config.yaml
n_layer: 15
d_model: 128
n_head: 2
n_kv_head: 1
head_dim: 64
d_mlp: 512
vocab_size: 846
activation: "squared_relu"
norm: "rmsnorm"
norm_place: "pre"
norm_eps: 1e-06
positions: "rope"
rope_base: 10000.0
rope_fraction: 0.25
qk_norm: true
attn_scale: 0.166
bias: "none"
tie_embeddings: false
parallel_block: false
init: "normal"
init_std_qkv: 0.0442
init_std_o: 0.0
init_std_up: 0.0442
init_std_down: 0.0
optimizer: "soap_variant"
lr: 0.00373
lr_mult_o: 0.861
beta1: 0.95
beta2: 0.95
lr_head: 0.00319
grad_clip: 0.5
warmup_steps: 68
schedule: "wsd"
decay_fraction: 0.877
decay_shape: "exp"
final_lr_fraction: 0.0
batch_tokens: [8192, 16384, 24576]
seq_len: 512
doc_mask: true
train_tokens: 114200000
steps: 7364
dataset: "wikipedia_en"
Each number is 128 + 32 x the weight over its row's rms, rounded and kept within 0 to 255. Layers, rows and columns count from 0. Numbers have three digits each. The size before them is the row's rms in percent of the matrix's.

# layer 6 MLP up, 512x128, rms 0.19, rows 413-438, columns 0-127
105:090106143134163116107133127152114115136115168131100116142151114131122097117148056171122145124137093117145132123092150139082172081180144124057120130010125163229110153168111117085106118172101105120090111114134145126180136118143125141065156134129125102126087132130057163122088121109110142102148155170111101129166131134150105143215180099191162114077087120109173173132097153173164089148104
049:171167101173110118165176121117134113144095169096170140107119110129138116154088097124193120131112136137110175187140115130097109107145146093116087127122130123074128133134192120092118126165123122096132109059122147170080113109081165121140141119166120143125161120110080060124117080160103212116062094180154121000114141158154128080129127146151095143100161153149083136124114143187148076096122
107:124042145102165097119097117065122130125214089103116131154122097138135056108169106133115130085143130142135134149106211107120104093170117130122114114119148109130149219153167183134112117164161111070113136136120107103158128140070122067106151086056179166085169170103121116150136114108099141181206158157108114146116123142093143141149133152112099170168082142150112168137116096161120086084117
043:164099121188110129147157155121099141092117140123109083106119091163140185134082196109180154147143124152168222094156139096138149114149154073158064177162124141093090088114205107071145133170161082108083086071116165158140127139098105134125088095168131112115147111154146133215151117132105123101125164107101071086150112103170120138154115111154076110116087134105128063142152174133149124116118
108:116123160180151171141080141134097097142188141091082102025116139147100111156154112159179119086131162101158093153179082127137051131123125090172125158124124139106112185148140149110167118114156046157134128175145091128163112161119154151119156135116163120111114068178153129136094123129031166132151108148144127175091157121145125120118143129047114121058120119146136118074097124117078125144171
105:194180130118152187115134157144165159052108116069098158160061114140086068110124149110123113118115053077119075130074128096094144088136166114122102169134111069163120152056159158132107181116131115120125176218147131124080151120103145104134070128099062095128175142161119130162160141087099083129125096131120122122177069140154127135127126163109161157147110140129161095117114118129125110178124
097:109128104112151065142171124117095121096164179117148168106041120151152077155135110135145081108132134159111133153133122203135077130127130062120116091159194141143083096129120122141154092154160188105128051122135175172102156127116154134123138172134137174158081180123167069140141176134145102164119143109068084132148140113102180153164148187065106147102135114089128142172108105192161094118152
094:086092135115104145140118069118135125115109100105089139151108071140158125143121104191163121132174107095150147222099119213137141165137087133100100156139179164127113080106155113129132116161117165182186130073160086091118146187129138181109126149058164114119111098093079134105138182145096135148120105103079156166142111130115103119112120189137123060112138087156194151127202123133174113123097
092:070136129104157119145168081164102115079099117125080117123107116152130104144144117164122105112097117146146136143079133126114152160144100100130182123180113177119152185179153132140165168166123120061094190134134197092160210098137148114130090138075092195135151074106082052138175147082123167122117083091160128106160150111191064178115147131130093159157112150097074113131129140127117157150162
095:149164043145176151138141083098077121080127099113091097113112172124135160066104119136147123082095088111109149063136117093117136118151122116108103106132152066149136132118172156105135138131131129161083152195084127169166148144147119105146168148181091170166137148073119128128121155143125172141165114172162135062143210119175141185078105122162131112138184118059158155147145126178132121051134
105:180117154222069122131113118100141170081145094109131131152076055134127138086134192164154166117118191105139126121154141107152156124116080128137123132152153128092124075090153130106144106210105174134107127137062201086121096082126160087124120158149131111135159082120127082174099096121094162109133095094144088117149078105082114151076144138090119127122180109177142064122130088158135098088116
093:149129086137140114117127122128105133126110105105096175125118144113153101157094110062139166148067123154115136115136078144133107131132106179093112108130120148154076136190096157135179167166075166115172099116141174117137220157117146153192149160159147107152084126105069124086125155130173146118122153134141168137206029126112133094137182095148114080093112133050107175172111127119205119134116
114:174126145120077119154197143085097156106101069065114060166136158157091127196115085116160109033184096146087171117185104149115087106127136169144123079172108058129137156156075136076086116124142126085163120123121106129128146123121147132128126135080141092115133117178056137147098155155151169151150149141079119123114155122148156114149132149129111152108113143130119136128060051164172143157146
102:147141117152086128072185143086088150130117149083125127073119122119085092174175142133118201149090139131158118102113155166153096060123123070115145097147137148091194141084166090169064144147153140124102170174106133119098120198166115109086138044155088108167153141145159095119086107180088124173123160115077078154142113158121110143078133119159096136105139159065159106154130109126110096156162
098:113055145123184127120130175099064100171135097102166130103108083146130166161120112075096098186167186165158163163174166131124113103094115119181109139072140125167122095166165125114074109155127103104150150166084193168051165108131092150135081121122091163092185122082121100146130160068094108171126106185140156084114077077134104101143121152099142106085117112114135113169104137109132115114138
112:206124093083105097098143125147116103112089126096134070166170180107147194137127089117135110117076157134132148209171133164137133110128153164086136161103107093143104185139151153128159188117133093169109056174116181057161127159093147107093164109121177136151117160202101116115176131098108141160106116131114088100172144151189130131137177162149150158146122167112158146123147187096143170148124
095:105099124118136170126152132151123119100089167074144063118124143141135116069128166091102078055080138080139162119111130137139052169179172125117114194105122047160118150091107145129121156130148093094111122130116168150065051191134126136151108118142162106082130127118169095131183157113139135202120099152145141119138213169148104111115168156160155097143115173178136097081126094110117137109105
099:151103122113217098116125206179191073103110154125205137140083106074083178122137098156110136077107117104154156159065120154118101146130153110109161167146135082127165123166122100123149090112148135081143140128117118122151068137114100141140177186108145137127166150146168086114222181148141108143083164124097129139158120154137132118139117107095162153062115081101124152187144151127148191136110
108:161151093096198170081144180155141083124080122144109194087056175079094146131119081075102111133097131165171153140164104163137142096112129140109132147139081121113103118100131168138116131108119151057126121125138108145077192079069163127108122105176165118165139180153135170123146151144124128165088146143078127106176111132153129106097192160142144181132129080104145112163204102156176086157127
110:121130117144114169174129096133190141138175183085166170116142152087149172079083119139156088133158152161105124118139154120053109145116166084123118132144193140073171148118111114112127231139174147137069189156130098113110174139132169140133135093192178178125150116131090159158094089137160155099188147154111120131112177106155141137097201194148108120107142133175145083120133160142123132152145
111:106125083117132130057160142112052117147087143097121155120129150078125120100107092167180127132138109134159136144123124101111155164167212110127106089078060159162111182077137146104085129165114124071153167125084102176116133165122193161170131116092108179140093197131145105098178108141165127101114104152123133104106148066138133162152146123100101126138075128110135147172121142146139091022099
105:179150077101159147149114138165158131105119198123146159088114105173110094163119083130142131151063165127120131145137127150096118153057110059095120157088098097099142093155118142109065174128144063025115119178136115122104106166103103117091082213084107181063124139147140079134140121139104116171163136079112104134146098195139138114124130184147110158168118129126141137166117119149091113141157
108:172132138108194118142025111139136104115053167104141085118196195132190152123150152158173118194064099162182160132134046110139134143162138147146123130120208140148084148126153093135146139096100103163123138156103169117177141134110121127160105138153134111116158151184139150160171151172120140128101139120174163093140093184081138153107136169131117094136121096130155110128093126109097181095107
093:118167120114135143125168192110182119150099140107143122160125167134118100152150099155107092089179096149176077180128138116116125138102176111075164134155100104076088149129162090116161094136140162148155096111097132133155082099137165145196183105147136091170125184080063074141147103116182117162144081178165132112096189125171117139149197125088091080139157087143102147079135173120126175081137
111:095048092132165103085131156081152090137180161119174127092073087115173124096146181127144111118144056117104150143130131140136074134080127039155136178080134129023152105162167124145178118151089153092169161119104149156079104155092123107089107089134130155144121113142168126139138148167136133167131136134105153145213076114107129196120151149138141117100159099144160142114093119156147127150099
099:130149159146111165123153066100111165086181130098148128096130132137076125195047145187114088128116106058154156172177120109140136115135143139150138146099119167097136103124091117216114072124143111145111124124133154096075176126099152146085121174135143140098102177143122173163146123156138093125115122136130085046207142129128134082120101083106080134142104097072176107150156160138102190148083
# layer 6 MLP down (transposed), 512x128, rms 0.188, rows 413-437, columns 0-127
104:112165133093067094106108104164131195125123120126137183107060184115097162110133120092118129113133102089104136131098124133137120137086126139093104073184125076152081133091105136138081057117142126113112165185163107105117081130130074161117110146057127113120107108153133093136109105124111132187125062107136084136144095142135106161148213110112072108066118103164137171037108139180162108104099
057:103122123122159127158134074144108153077109156131118110118122114135117093095100144092073129133136108177096059166081129119143201138158113147128123096131131116136136162074186063102167104117179088096155091159126109159143181169127094192119095092076101101157094177132195157091119158104209135167117053131161090135141135081147122102147141167116183058119136166102159159114143133130154088124109
099:123111163172151184139127161201175139129175116119181173123137114123083168097157152096159159143083095108172074150155128121163079093103158159176077106103177161159146189144127135091128167127105122130103137146139144125188117090115126090043119101103110102038111117137133100145199131131121136150124121144072154177152126150065154105143150146161112102157136201106121170125170171109158139137104
047:059120116109128164109191056162171110119066111096122155121129172080102091078139125140161118132119139139073098120151114139152191102119189190058135125164123131117165102141096099115170183124188175147134180107148193097091129132113108175107086097159110136105094146175102167104151158105105138132107115078150128133098197161167175145113122180121088104164136161128130150139089138162146114103171
105:155104094138142131093116123099167159122132107159125155138095106119110129186163132131177086088116160150167116095101101146138133163078093095125054033098157177139142136127193129079129179130152187146114160122158155119111106111134114164222101145128140128117096159160093176131155120080168059163123093107136165151153143125078093157121157158127186148150198118064146126130108102098149075168142
106:075137094158182169087106108174110117139144109169125103125077125093148158193149088133112128077140169073087068129144163120073147120148136137099108053145140136195173131140109116159131101123130103154142102113180178174110076141183136113133097115163129177076111063126100117144152117067107147150129149131074144198147140080148139202105108153131144120130144149111097130082140146146100058174112
099:087129185192119106132154091159147143157129117104121105105142104159118068152127125127087118104127115138140094164091137143088183087139133053120176159121050110112159093146160093130161146133124135133063134101132126138140106057179089189134173104065110106140216143137135139119097121147152177125127096144110171121116167141142084130131151111188125167058155072130106168112179091095181151115171
100:204124124092152164142150112118209099114113096044127120145123111083108117130158120139097085136156135144132174077103087166134083103213082072177051095108151159165092105113122079111152161142093125081110097126126132099040100131134092166146124123155154171141099177132158138162123076115165123108097110156100157122135108092127176108069153146153133097175144090110151100097152156148107137116124
093:103119161070124158112182080136139189127136148198150129156088092172114147193127105138122158136125138106119186193116134113078128164151122140165126094176090160089122106146102121161100118151013096166131132092172183108126140124123125103125083101146126102122142152174191150132148157110152138128117134107193131124152140160161142210113114161135141069164149207155125155098106177100122145152142
099:101141146107151117142128142148097153156124090177143185159157124166155119164141064163121093130128170116100115162152143119151127103138111126133119114109146088077134159171129099178158113237057127171110120095094124135132126146098085140113157169157116118128180111066139099181124123140111080128141100208201142108177126144120164200102125143167148141201089156118170135192124146183081128130144
107:134113134098160155141166127166087116133108073092058079165144148086095194109151146119105122118075127142141146097185144129094125093140190165159105133184068147173147141143097071223068101128114135059139116098128114094121106113078129193158133123160099131142094098146131109094134153089129064090082127136104119108127109168072132106145129123157179124137147109084177177139135081103093099137145
094:116110127093139145089156126166158101180137109214144095139086174124091064119123136132150072103088130114179108199167085154112141113084166122170117116158093067080119159104149104089148133123156151096094115173118170117128165140125117130110163135155189100123192147110093126076113125157110087058088127084119119165101101111113109129058119105154125093128119082110154129108214084121169154082113
106:171102135133120066130144082174108172115126093176168159074199137166075178142119107163141159136155115156121116126082162074160134146155111165092137100095067146157156140129183129188137129159107116138125140139132134094107122070149066165151168117088042123084131137178110103115114141094149074123138134136148131172144179051160137159173164115089117136129171104095166115127129196090130156103140
098:134144146145071151087122107122103057094157113200124104121127128062150131097142148123130121089160131112114098135123094125134140103123092155160102102103139111157122125123110130130148169081043122143178144153133092165147164120142117124194184103151072147105089147087100174176108155147126127138118066152143197119111051213102109101180121132167185132120155108112079078149116157185181098114164
102:152127123153125077165097140064131148156090143150129042118121129151089082087110155089157157104142116077108133134154158100153087114213095129131133172131087184111173133081101088078174116103105106128139130077120139133153033102149081067120186090084125098134149114150156118100142105165098191089157103086105106112144120159066148121123146185174113165142113144123127160102162105099159110113145
105:100079180137144132147154152125148109189193140148175093114137074127093083100145114135096116136104172147098106154156157116091187120143181161127129115176109113148099132092141133172119060149148120139067165117164143107099161158170112133158187120183119154114118166097153127108135110157121105185134148137124144124093146100086103132077055157146146169056080131060091137198115162151200128101102
096:044180097161192142133117146135103156156128170066142117136137131165138123166088162132088118075103168109131110180098115046137152091121157073183110080075113104147121104152099101169138165111119123171075156126091091125185094075068079148136159118156177116095119122138159122105142159102132092117120097162182194137164076128138171108143121139135172137189123150148141136113107141117106131186111
100:124139158130114175151151152101131172100121128171173159071112111137161149164097115128158125169104134127139109160083161165121122137162119137143169103174152091123107120202098131152103128162016076108131165049060160064136121149102093077127125092139106147145136129122113122127129100095133112189198052091081094117118136094106126156107079147196135169133124143099160159128105140185131088144129
102:160102181113093127139142124166125149126156075133171120119083143103116050144139153145076123166163127093119127105112159159104166111201157149108175137146132148128154115151107083116087143124115134146118093114086068136133205180137116095093149158144106093146163114082151176075160124168125053176143125150151144081118136123138149119116170201123126096110149159093170067112186168168096172200098
106:091127146117142169106111143132140160163130074118116128140131162155108132163115120136138127104124142121135175146056092189131128159086135103135107123080133113103119049166097100101122099167120110138139121090087154068142110182102107067130129085099102157145117102221135041116094146109079137187090145061167128095087128143083078173085105102195136170126080113094116160138101108161136175122091
097:081071130122105186106114113153100104182121119154205148163139130147033095107106090184140148162092134140082090142127099153037119167112108147140130120100122109151092141112092099101107112125159113155129204095125159165155076120114145151150110130102154134156087107115109134137152128132132088125135162098141121069086097152077104155164145130139139067189139162099126084116125053087090105178181
101:146183147173116044113121135127094113101115153115140069098100141073146197122154127140100083181127088188131164102136133132170160117166097117145052120113168160062124122131134154099151103122171105192084109146109125067118142038126098145108173147088140144164063074122101153107117105094163142143139107116134180132125185143143124075132113082120132137166194116116143084131146119102142093114160
105:117106152124051078107096125096169136136131146126183087120128178102151152168211140178103168152104155140115143123147177118143166093162132104133143120162092131099124113149142082166149179174119110128097098128152166147128079086074131140134079138066133186126198172142132147145114107131090139161081119107156108061124109106156079154126157065102149179122171148182152151122136173126204079124120
100:140087169114138138162167138095108100118130102114163139118174140109161034163143137103131121109104115124126155130091128143102210099140139110156080107159132131127148143120136106147218116144153120187116209126114195072148101117117144110077130124121156116135118121077110162089110150117115118134127144133195136063148106078211122117118157070039178158113161130083190123103141128121092102087127
114:129128120144086165076187149159139158168139104076128152165093171086196140144071105092107110189147144170138179159164152140148116132135135110158126152086114104172089152141124135165131127125148139106117089062103144117130130145104104122222109034062175082135138144166135124163099110105156136186150147149157115120148083097071082088195114127103109172136127093067118120125126102148130095157146